{"d_mlp": 1536, "activation": "tanh_gelu", "parallel_block": true, "init_std_qkv": 0.0227, "init_std_o": 0.00335, "init_std_down": 0.00335, "lr": 0.00362, "beta1": 0.95, "beta2": 0.99, "weight_decay": 0.12, "lr_head": 0.00753, "decay_shape": "sqrt", "train_tokens": 387700000}
Each number is 500 + 40 x the weight over its row's rms, rounded and kept within 0 to 999. Layers, rows and columns count from 0. Numbers have three digits each. The size before them is the row's rms in percent of the matrix's.

# up: layer 16 MLP up, 1536x384, rms 0.116, rows 460-559, columns 256-319
# down: layer 16 MLP down (transposed), 1536x384, rms 0.123, rows 460-559, columns 256-319
up460 104:507515420472460434491497564485561510496490542486511431568571506457545486496567558551522490460541500478441521430448477494547486513446481535491476512569443518501550382462489470472529483453561492
down460 106:488533425495505486428511588473447496589507505500476553460498469476485478477493482507519467547466463496534561591480412525511459480480482447479575478502518490434479369508471510504443464605521542
up461 099:509526523575518478444504524486476496468525495474489496477521481445461486423538516567510456518469538468541455500511491555488525460538476436473531447497524527489443449522479509503461481477541525
down461 104:483491528462445459493553471563485561544476493566448501493537448476522482551520450488475469499379500511430456436509456449417482517544489516473483545524479495439577494501496513470510486453471519
up462 096:456500512447479465448533524453482512562523547497445492509496463470543476483512574433517588500536541517524470491399539476552542521502455484499472474494426469549466547524429487546536483466531480
down462 098:480499467495429580526517494517465421538478442509456525466513487488451546463491470491480437477430598431472475536552552475433452494502526527463505514512497502535442525562450515471535524520494461
up463 108:459501494526508477493528480561413528536422484469483503572504499504438474512508505543498505468492549467482496515486457455564511543517449446519478500477441512455524478556412533460509489527486523
down463 105:511465492490459488507544486507468546535495500483474487501531503507477499510542403575546448525473512528498470399452520530491398511483460508494489446474546430482502582576440521485496472473547461
up464 101:512486465488560495463447501512490516448490422499480486498503533454513467514534506501479480532508496427458408429462451499553535494493488530509455435511413532546492529543484498527537527576534475
down464 099:489529487480504513489525521440493368539449495428480484428450445452479509458500490491522474467549463534530525432494522547481443512471462474474516458484516487413521466442546429535505472485460461
up465 102:609485558570523514480513456521479568503493480547534572499544556537566491456455452540497435516471529577477512480569519483498532501460545494573496483527430481519443552524493421593529479510497542
down465 108:449465555507458389432480426451527500514480469469476446545426522465518469478506474490487533451311480479399561518508429488427446424526485554459502517546434467452552517511449519436565553485462467
up466 096:500554466489514478508475522539503455491615505520505457572574468503507473543488564537481442500521539513485438565467464530524495502519515493501537491466461481517552463458493423493518613485402455
down466 093:492490553552449540445531480470426557510479551462471543511448473601508499500492510519493455470382468552481488542465529485506530484464477472446433518519497447498485511446468532552483422500467575
up467 107:551573471478506491564498470540501532545501557509438539591519559526440509495483540444474528535464436417505457495496529510483492490526483492482542538476512500492557513441484457509500480514496516
down467 105:470526516445518474483473474536500515453529475448466508504470496481492471424472536506531425494406427419493465501462538520441449441466431518464455518517559514492507450506498495477556518466464534
up468 099:521497436532482499568551533518518486440509437427518537529537447515505476435505507500522546519506450535467531505435489458596540477493511535484485382490453542474532509476500481445562445494562513
down468 101:581437512384502486444502472523448520518411480475478475490471526473479573486574449465465446500420475587461419566497516492522423491482467525494462438507445466489465494472497553500484449505459529
up469 106:461523545472481595386478496520522518515528473522438522491559448571522500532558471526480565517460485530539520461460545532457515485480516510435417502467532493525538507489563532531511499503509492
down469 105:548506536449559545568545491488462460484466466472497478504454508486480587477498471482432485533397523548464520454494479504484463455470480530427547431481482458527439453471515503457517511490483561
up470 090:450450446450454551542476525522596448516482499448472411531569531417479440502508508478429447439554538520440539474482477496489523498495522487402469503514483548467560531538478470495534524517504486
down470 096:517532491561571459517505474480400504476511438470492532480399453495513472487462497507461494450478527521505435482475471474425528438456545485532523458509507475525507472487505491520495481480476471
up471 092:519465496509496463500563547497421478517507511529504541523509557465511531489571493471440476488550474472526447558548473489472514534590560537590570446524606554517554501584515451478495469552528546
down471 103:436484456389485494464473447430426462500478474425458485502486528463529467500543425518489506499550536507397486507534440473421470431460451455510505508472515449501524489499478546506469481525474509
up472 100:501478481498622524518482567455503451544435547537515479579486479553492434480505475526521458518464451567465525463510520526567477424539534587475474524461499562460554486567438528460482521401532477
down472 099:458552521484443488467550502539481489519477543457477484496514495485456565459512525489512498466525443532522430458463549538456529525565473467496454524473498454467462509528494449516469513519453470
up473 092:482546513443556533541455519492507420442445485615480504471552548506498529422507495512532436465506536506444420508464473454534527577509500564470437465440549485518448433554515437486534558500508502
down473 093:470548504519503462490494447551512543563525491515500518539583568514364502489501543517464485538494418487554500458504527543439492534556488473433488502450462599410423510540426523438531518485445507
up474 098:473503465440440476560469489504523446443544453571500618480540419465516509495516493441420494495519490570568449516555485544470552511505482473506474472560545467547486533439484498476488504448526560
down474 098:456460541563538435541585501502419489522493523476455541518498520548475451522546454528516426518414468470455553460497486471480495492487465504424530486490406466436423457463518491425484421399436523
up475 107:520481486479523515472510460477455461566497484508525476563548548449531542510518480481520574551507481513453509436478567512485517500539485487497540463478524486520475499504454548498509477538476521
down475 102:512474471475504498520554515458434556509460512521569541518513455545464483531496503447536439509424493431488440509522495463517523533494521463461517567495491487450575471498502429505555496469550599
up476 101:562468593518533533534484510475517526507520523467528519561483471458467467567553486548476492541501524503552487534571532510476559584525511496462507543449491496517567460462536524470459478564499483
down476 097:457452507462465492504419465503555400507491423521489546556471484536438501430461506483471486520426552491450470493529490465481523526493406481479474465501484509441497473526530539455536535507497467
up477 103:557515495463482423514510437552544478402552492459437484374503482464437594530483576476463462482516545521504437438488529530481499447497477461423508470556455502478517450415536488570532488518526510
down477 103:471449475492505534511410518541503547502543467491496501435522475485503502416506467550427440462404548520482470508608492532498477523539541571477505487451485495458514466550559477537451500526455498
up478 092:553500515515550501498550488510497528424520470499542476530477562495519510468506478464501486404439471497503509491510461562500488487584506468493434487533547448482512464549451455520493448468528474
down478 091:533516448479431497386472467486452480540512508459479496469457515489512487461514513521459516428487472467521518415455440420493433505513458477591536483415429539487492522520468514477510485433463568
up479 093:519423513511511550485493604488472449523513458430452467481429493480463432559529531476491471461504505437589534491406493415570489506492516551456551493485493435509522465523483479505494551465496461
down479 101:550517481459500521534435540529483500494497526486513481483476424443542543459482562518450536447416511525538477562461485501510491516507473531454479498530521481492538538462539451486487520458460481
up480 096:502522532444395501487481463537517585491513450464510543408585538564503529633514482537457508508531479447493486561510531525474471495475491560487450438475481561513402474523476534503520535436493470
down480 102:495531482523473499520392508456464473497449461472531496518519560513476597438497505498475466487417484530399456488514482526501516443469433482478491480529392492469408502445524540412452474404458462
up481 098:478423476518436528527512516480552423541471528498505472514510543442463493498483454491489519456471567467520530511575492527499512497520547480459582538479480523474441477517552421537397522551564502
down481 103:462521481421466515473543434457517455521520553486450583466483511521482504449506456452518458391517533482506527521472463518470505500502564472490533466512414504513529551523527548480416476469540433
up482 095:480523543495530531522508457596511559496428525479489505541502474522480512502478417535503435552526464463504512532498521526439564437500536448510426531547424429501501544472482480436534499534529488
down482 092:514442489468504452525457427490460533502456470442436434548519466523497467509502449471408468427506484495507494516506530478430466481476538497508489524455478439518481460464539494521489479506494397
up483 112:557560570459445488508513484515477512519439540510483527510539497484507487431479469524481540501507521496529469511476488506464560489511555505488501550418519454492528494486517534482433453468490456
down483 103:476499463531415487501429534555478453488450508489494491459475456479456518496549511487417492497395499451498494515459469501475490486429453475516494513549453460464503474479447529411463463482470454
up484 099:572465480531527594482535456492428553517499459483435508531500426454516500458566470437461501544494483463466550597519506454547519404494446518536562465500468526507555474446453509536475475509415537
down484 106:508492503503474529522431490452417601510563479426569524484455526505509496525512566540513540545431486602478447511452471460493579433507477498489555512502501553446530391480524518493478489496402414
up485 091:536510450509448530407527491489555463588522404517518438485497487474479483468518502472442481519516523470502506455517449474597470443427512492504446507481453546507426557482495499418494499532504638
down485 091:502488426518482489533451561510453487516518487464521452468528506535558547469534507530486504520468478525566478477522509464467517499484607431522496536493476456418505477544565468415546491468485543
up486 105:439524452467591488467487532451513471499566516424432438514518468505465518551563468420395536564501513570516527452461570466441542505529498466449464522496527525528505543481502428468452418504517457
down486 097:487450579450446436489509484481458555501492448512490433525491541452407469458441494530511577484517470594505523453523426442519420554546546505551525468499525459484495529535496466489534499486477464
up487 097:448487528523554530486523498484491485532499544554521528496501467473505449558516469509426474485457483501456513482572523508557459501451455542516503465485432474433533416464488479499538448541528493
down487 101:543507464479421520545539475503507496489515511409468493496438452481504465494521569487444460488412463583474491530450441522524487483500480511463532553535532526500493511481438480462468528536504484
up488 105:493496517459483506535540528537486539501480570507470539555482493434511485512516480492428481422518561511583507465536548493552413507533430537486531490505475391485476498509466540538545543472509471
down488 104:542502489491492491476489489500476462467580508533467472410522453388564525553444491595483497432451501506596513519440434497487457493544537441433480501504429523558581541522513484466465558450516530
up489 100:399543447543494566451534532522467520492531455562547543433531495410490508516506492475513492479486498534466429486521439526434503509504508491500492553484472484558460461535505556502537486514484492
down489 100:498432509487517510420527468522527464580484501473531513462491476541488460444474453503535535520517533509487452474536462436564407502501459522546482484433536473529433378496509567474509483461502496
up490 105:413523478478487470555488494440540500449426493460500535487552548555542475548432518571553574478468565578516464404439425525487537544520476448427491519495540610512506502461551495470514487496518562
down490 112:504473458493528463615483416484524475498477509472519504443519486513401490421531539511524485406375470662477500481502504558442505550498477454523405508501520507439463496482561521447497573516496448
up491 095:420450514497504445545524494534503527503496501485501446579525500445505512519500507492499497465494498443429496491412498538493494515480497466434586440505501482478473516551527480499485472466508460
down491 094:479500468552483545464543519542443480479512498462488491465457488557464472467447546520505553509502455547447472476506489535422523527490539482508509482494408492492467415527508593478476469528545486
up492 104:413502442535458458528613491499488548555540490491520543480509459447547521476474535522423470494565493481459547459441527491553505523537513513555477487494540557448474503465441455560435504549506430
down492 108:534622549525472513437516514514518515504485425449543498609477405514513530425470490546485450490525463514511436487474539483481550419505489557513487461491526455522497514460573453488519488463468447
up493 111:542465483503471519521487558533525517558507475416495467515525516432483543482476552485532481501520541520520420493478471482453477532516368470454593438589557587499535514534477501442467534491469496
down493 104:536569506391489586564478507471434533548555488449528448470529503530511528519484502535482470533564494516451505497499532486512483506473474550374546523518521469480508569534512447484494504484488534
up494 152:494460556499521496492512525524583485496478540520424484467533494500488549501576421478459525519481550535484488390555543463514589496539598534537501525452536455534531462507527495461488416519531479
down494 125:506527484437434556508497470511545516527489493498473492520490486531522484535468518507498501510494448481471461551499542463574528570537413453536438453520502451502480523540430511514533453476448513
up495 093:510454489603532443467483487489488517547504521526540487486509512497463532524489524563511550491552440479503559488483538511493515493510530420460496461400486517553521514413490530495576530450532558
down495 096:499507474546539480476496576453429472519448558525503516464452445528434490484470489527511549494445512564500439499445556534422554544446526523492458516513535490510598434554516507533565500547537467
up496 092:548442494474545504492527480452541512479516560521565477420590421497474512464461522470502507500514518520474537439493466461542450528517494532510452489539440512503471542513497544483521455451512519
down496 094:455561486523440423478488465553517409437461488494472534520395572574561436557442449519492426485470486464555398532509493489508491533470462449474462576468527519419510461507495507471482514485458463
up497 097:499545476483488520448516516517460439480517445497489460529488562481517464480453511453478498525544499490483461511487531519511408525488448436577439501441423567572491515505500535552518454450466549
down497 097:595447540515542551535517498540481443416494498531454509514514508535527553511510444513520481457471538490495487529453465481420510531498523469423452521553587441448549500483494448477525524412546460
up498 099:508517468471489471476457472471445520481509513410531546548500433495502493510597504534491468437486508441516478482417528550635513508445542450491510539515512469511546487482512488510481484489549499
down498 098:487463522474474476480497498535477465481440499446511574501482543472475407573511562429506479450525544524517469560426494496480545473534473577564478465476537488464483448469517492461494464512516482
up499 092:538464511397476469502559460453480506573489494547542486625467492557450522490506543520496469539506515446422487532518531403543570474441541551474486546558498467535409467531496459478521456546515535
down499 103:419468492455578492558547506460515453515465512478522540516555456488498505452531461498492494527365502463488491496456470505539539452437553492490501432516449468526532423452464527534535520399544515
up500 098:492512526527434490552495532501519518492566482480573507467534489433505423481539473532528444484591491466447478477547480482503526605457537500465480479448492477529491386523538562511442464519500458
down500 099:492544489455468470538475415513411502519507448514452487390459439451491475458503442486457494527416537589454526519537438418513490501517517493524460525509502490456433495524515503510571408475502526
up501 095:546465499585437505545524598500493477514431375553479473529510455495516463485468510438456551569524606490464424489505506536455532467511459546480508394522439514445496511528519483551442532521500555
down501 092:472530561430541484468484463497387444490514513473512510527439440521510433474439423523434443565559470493527520560453592572479469468476500518526543502468479471544458500492517470427516486412532452
up502 095:474566502495477460557440560515477465446500399420463513452514499513491499523474516438508541499499445505442551460512450485533460433571454456506437473458509476529541492504554467509566509547550525
down502 100:467495477519497529458489521537508525443518482560413530509477471500503507498466565496436503541442484533526506443472589543468474487469486550452506494492458537483508522451455509504473541557550476
up503 089:491460446538516489545492400540466474530359512463432471458504533443485519497558501584463550538528463560473465465463535561514509490528463568441472447542525524507471503488474458559515465456489564
down503 097:475475471536523429491501432548430528468463491552425458503499487530462515477559466500455522517471472468477494508504424472455479467437576480539494504447510473477521493528493559444517483490458514
up504 099:508487525492521493445505517459462484554507499436506541506424580450496563497468543497513518486509483433451486508469543587515437503476552544601477518496503546585520483453463493500510489489449517
down504 101:524475570398534504503527500505397495503523558489583477509459448537525527491477468513511444478483484451501522506526497514520441475479519510516496492454554494509437432547527497502506478487495459
up505 101:487491620491494588467544522400543516498452554482511536488545509500465457546449595489540478523542503471541504516508512452587507538493542564496450491592468511516524477440494470517510503450527451
down505 101:526500546521521550420452512486434559499519520474592418465517479455412448467511494488508482506395471467453503515471513450462481399546497456539495536583500523462525454448493524541488466514513489
up506 102:587563511503467571440546409502485473521474453421530558512477549465485607454496457457470550486472470496505413436530508544513496470496474506527577447445586477490502536477482467540475505459527575
down506 107:528468449479493468560499496554516485602517458487478464466455555550505558497497536514464547506446458533445457494530471443527509577527533524480485473507505439547476524478439489495488480443459527
up507 110:494458460549493507561456492517481517518450465489543481481467514459514497415517461518529528519598482512521503461524539514482472521530396484505482541543482479516510534384497444502546556495559508
down507 105:504482506477463467606535488468493490497485492450420427451445460507427442462520457558460471417490469465482472500528482467546533578470534503465587438480488484566556543407503480462508533508509520
up508 099:523463542477517451513463507558523510541564537563513588477457500486505516450478411460508540525560478514535495506440528486483502468427492480475478468516459455469558445488493535577538480550471479
down508 103:462520536508426441514463492534461505543557564472444480488570436472537482425537525467471476514389542507539415485488472422439533515473482423520488545454519536522446513480502471451431509463459545
up509 098:480469454556536503465462466494490504564508487521499567568471491476534470405517549505509445522570500465489487527551571472538506512556471515523574476466494502494473442499430470483510563500456470
down509 097:480444514549491504477453564472478487441519482535554512485540463505423494449487505497561396463570516524526484434446441524493555464454531473514460536493547463482484520480463402512553468437539522
up510 093:543473542492398477459532472525519464501501528511451584483485500541447483518480488545427541499468430483501479498478480517457463445491502517506468454474590461506511507509516463553497518472591514
down510 094:450473440569494485463549517543467488477486477524550416493531452489493557473539492415517474520547595503528574481500493506498571543523565477438536472509506515501504473575488481452494463444498518
up511 088:494518535546438473512546527570444519450548492454544500545438467535548559532531508523537460485470573480570445537458502446565429507529503545489507500471480480475518456457464502480534567544493494
down511 092:528455553494498518528483523528457491527489532510528571556446483538484486533526407522514488479378458589469498552486420490472507508548503529516444525534521505468556527490455526476467528465422489
up512 102:527507600451474476485503518536413470507501432523457563529468474566522487490438371529454509463436564465458511517478565503451505461520537545540482496502589461435554500503489478487541456505526551
down512 096:526464529543503544423556488454423507519496543511501514535483512508470566470478525394528498485426508517603438514469405565519479565575503496455520477434434510547447485475510519426462510487519484
up513 096:477517464477563503500535453497433421507491528469554540516505484512522502526473483474494542566531472504523480510442517471569436533466513577524411484497503495573518523470439489510497503499479473
down513 107:491480555530388568412470446472477524549481554444448428460506434516510485470578467445480503497399517502482500545552468478508449528433536495514467520518513527512521516497506513465574468526442520
up514 100:488523497567485460593505526470459489509522542614486527496551458512508555473448513465497542476502511470520511465507475461464529464461491474520496538452476590515509439502483532467460525522508467
down514 099:489505542425571513493510527459510535469540485481552504530423486497460511554553484580447475542518493495529522508525520453468559485465436503507523469523519524547467532492429565459505554495471493
up515 105:510519535471508410530481474483416479484467535501525521500503444565502510480447459508443501495480526450458463477458438480561469464451498397547471480486594459534488467503527525533470530494511432
down515 099:533453497525478484468513484483481500504504493458477457488511480448503492456516449567500516510632484567548503458433484499473522462503503545462477491458507549461503526568513477402470476454436472
up516 093:445522520436455442478534509453534513432461520473488518530512532464518505535471472470564476496498559526511489523403487522453540499532566476490541518488454489463540517484452500520516514464474503
down516 094:454485502546469508535412527569439473582502517465456416486555440517484525538538459469465523490469510445469490513550482499584460489454469448514445507520481437482492452369457554543528495512502491
up517 092:541513573450482535480465472549418508480554532495425536478477454560489475476469512557565498485511487459488461493433477489540509523502497522473453530549490547540478476418531454519432529472500540
down517 096:456536500507539592568562461452440453511535510512537509483531514451493490426473432525485563413452557599441513544553428513509511501498482485614525539514485506408466486464481518454527531502461431
up518 101:491495515513455444472528522463509445560497520483574494519557532503566501484507426522533472555475493482584516545511513558519418531499554557533468467508394495621451509516450459476493470477516460
down518 108:524426544482590470428475497546447522458451512502412462484527493506513481575507453550455457458505450456475557526481523500555576515478469507548464460515471541527503477446521438484442467520458498
up519 099:487548472459557535533495491472489497573524509545456508490555500448481461511407405466537448491451533518500568425520538471472485517448504538456527438521455434473548503514485514413519505500526550
down519 103:591503483450472542470496424532425468442467440513529540520560495582514556442493451509503549523438483451443551413431484431575491390436452473484522548556505514474526461487507520493471526575505445
up520 095:562507474493416492490424467517525494466440514527513522445553504542537453469523484521444474436515462600495538497462539503507524554497516499593530475529504468473511482498594464538444517574526514
down520 102:504517460471550469477447489431493507456487464403486495507497510469510528429516490486520554495458614467498503492515485466463463466425452497515511495448499490468511439529461461513487453440475527
up521 086:482487497449525481450413499465463431504545464513571521527512484458515503543519478482576497500470500494448500458493506466559465493504480495486540534505472534471528466506494477534440525530442502
down521 087:504470523470542499493518492520486476446446515517478431548514536533480458455513493462475556522575467450440490436511534527482441462483534482489459457562469489579472519483516524485465529509489466
up522 091:503475515509527510478498500452474507441505534506535514550442503487528462514512451482501507535485519492493477468449498456368498578503526579479516515518467539550497504509542477481543524534504512
down522 097:551536542465471454518466509530544539466485479538477489523478511481487488475509490469500472501422499437539510511486461489425523505527452512415521517438520499452511486511576533500566535481445494
up523 112:490501523512514425464519579549542538507440491451497484511506465441431560491447525471440495475526548501473392443505493501492490561470472460446522418437550565542534467455481460448451509476456498
down523 098:525537574455411461493466485499456583503462387513459484446527469478491535399506519509512434391420463498515445514515516493513546455499503529509478454483522551483504517446519506557554554481471456
up524 101:510489548427505448534501483436470498503544486468448511503549491491472485467569555512526477465505514518394523527490439529543504540504487500471596534476424511531567505546494505499476499462491488
down524 105:540551488563514516514529551458407486470463462522522456595505564457442518453542559406522493523514510513544488508487480531543392423458521569514507477437442549498418527479491441458520524502460461
up525 098:501540540580492556522533513521488522460433466482556506501539518533480498506487559472506513507525548525410371446531518504572525549431460484532487554532462479577427531577486545514487561453535488
down525 099:536478559472428462486426462586481471481549523473476474545595474488469518547515527478492623540497531507484563488463523521473519464482477406478502511534487493515503520504521447503506502549521484
up526 099:506509514533493525495469485476444510441523450502486480460423483517491470410524483562464467468538517452494485487430464453515543493497491536514454489507495475480477417522470544458552533523480558
down526 100:521493546525474470501499499507527503490502504478496512513533504449448501475536443578493498493466427480560491489459501472433413476513489510552539494461490518539524506504465507460518481480480501
up527 105:533499492521509503534534503533519493509488466495434571516535509591473477504555508470480489607488498518533490479460463524470454525536478458535441514583486466454564501447530484451466549438519451
down527 107:564470509478476507526465462537447459523498453522544583469452572501477520508476501397485518608472485492489538467467524448456430397538449468473560487454498538486496512543473466467546437484514504
up528 088:502535506502454461540514446537548553412479549501555482527579441519456518498524499487494531521443499571570568464552498462523549532501522465534481504514510519521507517481471488537536514507556547
down528 095:542421454521493488555484518436499473477445434489487569539446474467427515496496546479487446503424471566478510543484492452498528401455551600574454473545494506476498489458602455428559465457443506
up529 102:529452451438533454470494521468443543477485487477484502463453507575526514547493550509442530512475510496541445465545509539450567468549458463484526466485463476549543571461461578473522485563507476
down529 100:537540533458487500492521485516465504490499575458483402480507506494477561529549509504475576464549507569501511462494462484455394444452500545574513510542461526481523472431424521466565453484492475
up530 104:461528501520555490521542480550510509420436470489447518549593516563482478544499535427514493534447481443513470411474510539503519509521442520490484510583505454552571527536424504544500499513487596
down530 091:433501558551471508548483488469538500522440424533454532450550460509423449463521472580511479454528500531478479510443458514504471505417516483525575500513532516436473481502513506488469553480473464
up531 095:558496470458492483531537463438477411457481523514502476504505492546401562498461546511396446498515492474468497494518483545429477514539462496466455500489464479507621487516520499469498526531516513
down531 093:522519473505591434539513472478504486556490446500534448470561491449439451482514489442436524588456492488459552500441483439484455466426541439522490467484500512562527544568531460511523438412463483
up532 105:502518476494538437559602420498521467432510428515542526512531545460509504479435512483502537474498533466399514501523525457530515512560494456498493510490538464519504515552452538484507480486444562
down532 109:433581543532516428546526525492522461479524501518501586577566478570455520460490552487529625463440474546420507481466526515522474494501501547494414459489451462439471543524531520490448497462440506
up533 114:542510439506519517426534472496440541572557479535531556465503496494556524476470530512473411540414484494512549463457537534455501473402481426507462487527463495454545471512573525515494545611484455
down533 104:500475453524519440407593532427490462460448556459460527482487449499464546545522474531479462533517521495497472484448490516462552422547466463444526557525493486524578504528456568507522448500542566
up534 107:541519515554525514564416545462470541464538428451512488463533504499409565523548497517447461512441528496497515426515491454555528461485457564524489421563508542530476515468580439570529491535557466
down534 099:537437417536418477464520473473461465488491544554506487484430480563566410445505480416543515429449488472497449562512551498436497473443478585515504509556507489525437511530501571593470551502493486
up535 101:525520476514519467554525495514444454449625484531455483480562478519515543497493455521467438474483542541470459552525464477462566486514515532501496481494518450486497437520422424556563549487540514
down535 103:532541527519462527489514492479557501542463522590524513521453521499558455447497451525515471494520371521446489530445578500482521550482462474507399530496476531443499384502522460470462467461525432
up536 096:518552461505569471489506484500495529464582512527515430486536476499442473452507509502512472551453512526507560491508534504440506536366578433533560539511508478532469507551532476559552470493520522
down536 094:418443544453516466502461552468455481511433506485485506503545504496519523430450537545520463448496492472447516507494509473496475480427459546549529508572483484433490548537414522487467496433577451
up537 096:552479543513483518460522526525507527458544603494528461543467440480396516448486507480544566567497432468555456497511520588475476508523539492459556437523424476455457523435512499511558491557512549
down537 096:452480479503467549561429467519546464486524482546524464420473455485405466491503482523432531541532523472514552478514530461458492532502544437519447561444555594504532502482495423496416527533531509
up538 098:496505444487453539473497539442530440510450504476550542513509509434569458500468475478468525522586456539568501557525493509509514523503525504417517539464504484481529461559562518474536543496496497
down538 095:524414516503499500515481510552555529459466570518482572521543457476491535475545496525525470497568516540455452492496388503462537520472447478466549497488520477451467467556508484469537471474484432
up539 100:543529509480502505443518550510646560545464553460475546473524513441482423461554540494536499585450539518509503479456447489621453472571525525506507562528493451544431445428393427527518478496436474
down539 107:447539561479515475543454546543542518481454460457450538487537498535467480439515475522496375488497518484522508471498452510553441466465458513532518522521509456510555571467385452494479478482496436
up540 095:501474543503521507495540523465484516542512513518521504466505507523462465439548492463495529583468452514474454559543574547563567502508473485526491520520474535493523466458529464476605508564544592
down540 107:421466464476461463508505404517443475473445466424488485453443480421445514500427475549487497477521496476432435492474497470427482515466524471481501492525558454518412526449523495432480573467490473
up541 105:599559569562479519416591514507522464469518482569521491503508495537520480545519509482491499573515495468483503460534454526511473450541523441457482518503447561561486532511397517523520459562526484
down541 103:487534441448475597443514544550575535567512482489494556537554516466418522428503518537534477547451478522480416504478525506480490542444506485493565570462526413508452448518477484482440485461504430
up542 102:509514476481470428430484472541496505498533429483535497460458497525516496491502588571537488514513572502474344475517551437517525503455535480500555532503503514542559443458489509494479573493538543
down542 095:376548494502520446567534524454554509517479540520485474509505496535501464571506498429481536482509439501506512463490526530483528458505546452529386501475489447447502429530453471485495517501526501
up543 091:478503514511449463485475551484573484420570568496498450512487476439502502570487444488494498488524584476453541539481467600548548482498566526475498534533517522511510502567536439548523579521503520
down543 094:526469523551532462526490460465456528602439472565516505482492512471522517447473508491430472534484502535534417458480487448431461487464484496489488549466587498445443459367530539499478469466521481
up544 096:547513509529499447603447488536426528438535513428516448464531523476516517480519510502536527570511512565543494513498551444434522554493574454548433443551502502505520573546509574511521546483538479
down544 101:445493438486524524443474491419518491534421537490390596502432455523574556423535501531438434493485550549465522450407510467505458505459466467452455446433460497455495489492519457478535533468508525
up545 094:479549524459535447492541528551494527460447508506556393509496520579546590472464552499501570449481510441507525496557435430530548484433550512486522431579468400532474569499516515496553517541484517
down545 096:452455502511510530546447390512455488485441415475533495490486447524498476566501541504487495485513534523477469552449542516493540505572489448563493453508516540471425511531428538424476530422502544
up546 107:454538470495514460604497466455555438594544482551561470559500420567519534555462487487467570507559485515525475493529515518507491539534420489482545515459483556486562428535398467520447488452573467
down546 116:444471465530493484519406497434510467545492507459602496468448449538508532543511646446502517517498535493528530561529491537495483468453448489531531460463552564429512536454502519500530500452429529
up547 098:553462450474564563465536491493459526516504498558463550517481512493472515482466414488445490549526479477481533476510417505488527558520498508475502467427405445451583524436476459515512569433488487
down547 095:612511440565502494495551465482423495483410483476481492475468488485438522461449441581490448517529436549491531442401500526532571465475591503460470503469510522503495475439513488520562466461499484
up548 105:508501571565525417470496532524497497423500525507538551479538510504474460509598456490498511458534499431508477534521524426445488508592575447566441483560468507484490457486650486499510464493533558
down548 093:478513453490525508530531480469486512551467543513532504519483544530526520525470509515481512577729471478484567529475480546527496517501479525474547520479485449504581506480392507490524552514518550
up549 110:421531483545545406438475471463557561479419488483449477541414446471540439501504386526479481544527515481515493496454512464471515397545492535435489472565564466434519496457516508512476511512487512
down549 103:545508553463519489499513473454465442486558467443530528462535501482406474484476523471484479448510465512444485510465484519411491468585487540469531521521580484469443467500514540505454495461575476
up550 098:588482502489500512496526486550488446493461479482489467460497506500522457469527553503504537543442512525560490475508514490428539483465497511447591465541540463442433480506553538566495493480460522
down550 112:512453522444519436516440506531445476464499513498455516519507557440477509571515453456469464479515519535491510566456468475482493469501510512491451567533451498577462506505534497500472482442490426
up551 099:494544481498537485511482507527519550493502566468495495543493491470528499488525485426520553552496439513454451459513511503494529430538515503509483525509483561542493476400573490570488521465533527
down551 099:536593491499481470491522530524489556521459465548485494475471500560522461481503522506531452481452493457433524481504477500430561509470483506472502472485566449523446424486492555447476500498535557
up552 102:490517440474527486576499564494440480508456466426444506437483484464572529477512440500440488509530572476482423412458546557416520524439520486460512574446480440472517496540541486607409525479493501
down552 105:518484464547459546437409541465552515562490469497492431453470452466435474519507504472492563449394472508482438469545505491478463430529521384385509483568522474418485505489467530465500543456514481
up553 102:497446497495481481511523543444464511556487425449526441494507513496498490440429507545486508470536536475517465472517531541496465485520546429471461491435474500474533596528445502448463479512532448
down553 102:459528525474506497512492492501529433470481532504488493503456546498509504537494498476535438549483464490472436510475426466527430445519515499493517511468518474549439517491528484479482469457456541
up554 098:430517446531490531449404585478498554453525465498486484394594415498483492521494534526483562464496521507568486543540474479629476525485487587527518509524489502490545489537534491498534511525527452
down554 100:526527536535558491499501444493414471470430473492484472464498470470507519468463448521499500483512504505442458485490489522507490552443507509519491467458527513508625462497426443460448483508544511
up555 097:519428454501498500484585514466470491499474440488513468566556490499429478553514608498448521503448540489460487474469516489419503480534466481463548551477545517538533494509539543501518524560464500
down555 100:525482484522508410489464522453466546498463411487484430496408497460445492463478487490521524404432508452486560491536522535481443395510479443479526450465502484511391475441480553468561483547399466
up556 092:500527490410463434518506461455516454455477444453461509494461509527425476467490496491471453515502493454432511475556470542556523486456518495444492533572461542477515448522516498544501505510480498
down556 098:431428513547461546490505516554466494579421485511458505480458510477509572487478445486528504500449491544484508487496416489466525456480469527472489515521533404530531442439464415487586525512479505
up557 093:552484485499471568464465470529492434502480535522497537566530535483488513490480457552551513527583513450536518491490476511507478546600616566473438452558501481575570501520488468478488470515443533
down557 093:486487388499513503448472403465478512482492539472377455509468452543471555495471507486477476508481530502471459497494415515485477502498505515504453518547499442503394478492472554465511468479511450
up558 098:547536474481468495425498560501488472514537522470478544404485529563498511523489499491486512525476526503452543598575517444490549460493528535442514583487487419503561491480496464572461604516458458
down558 101:473542517493459574461535514401425450430479438473500424482528523542511460543524490452477590525460428510465453505549459526459513527506417493481518473486495423458452491459451507577450494476427416
up559 101:468529485404503451468497503440413544502554506398506557469495489479501501461542581496524500406506449430500547509526482480492526549538523578450469518506482487521479546450556550543532473506453570
down559 105:484440530466488489537499510522496531500458439484530554505473465430474502408496448520433464481505526513475486457443491513489409513565447503484491492422479471481476521467489493505576502384457498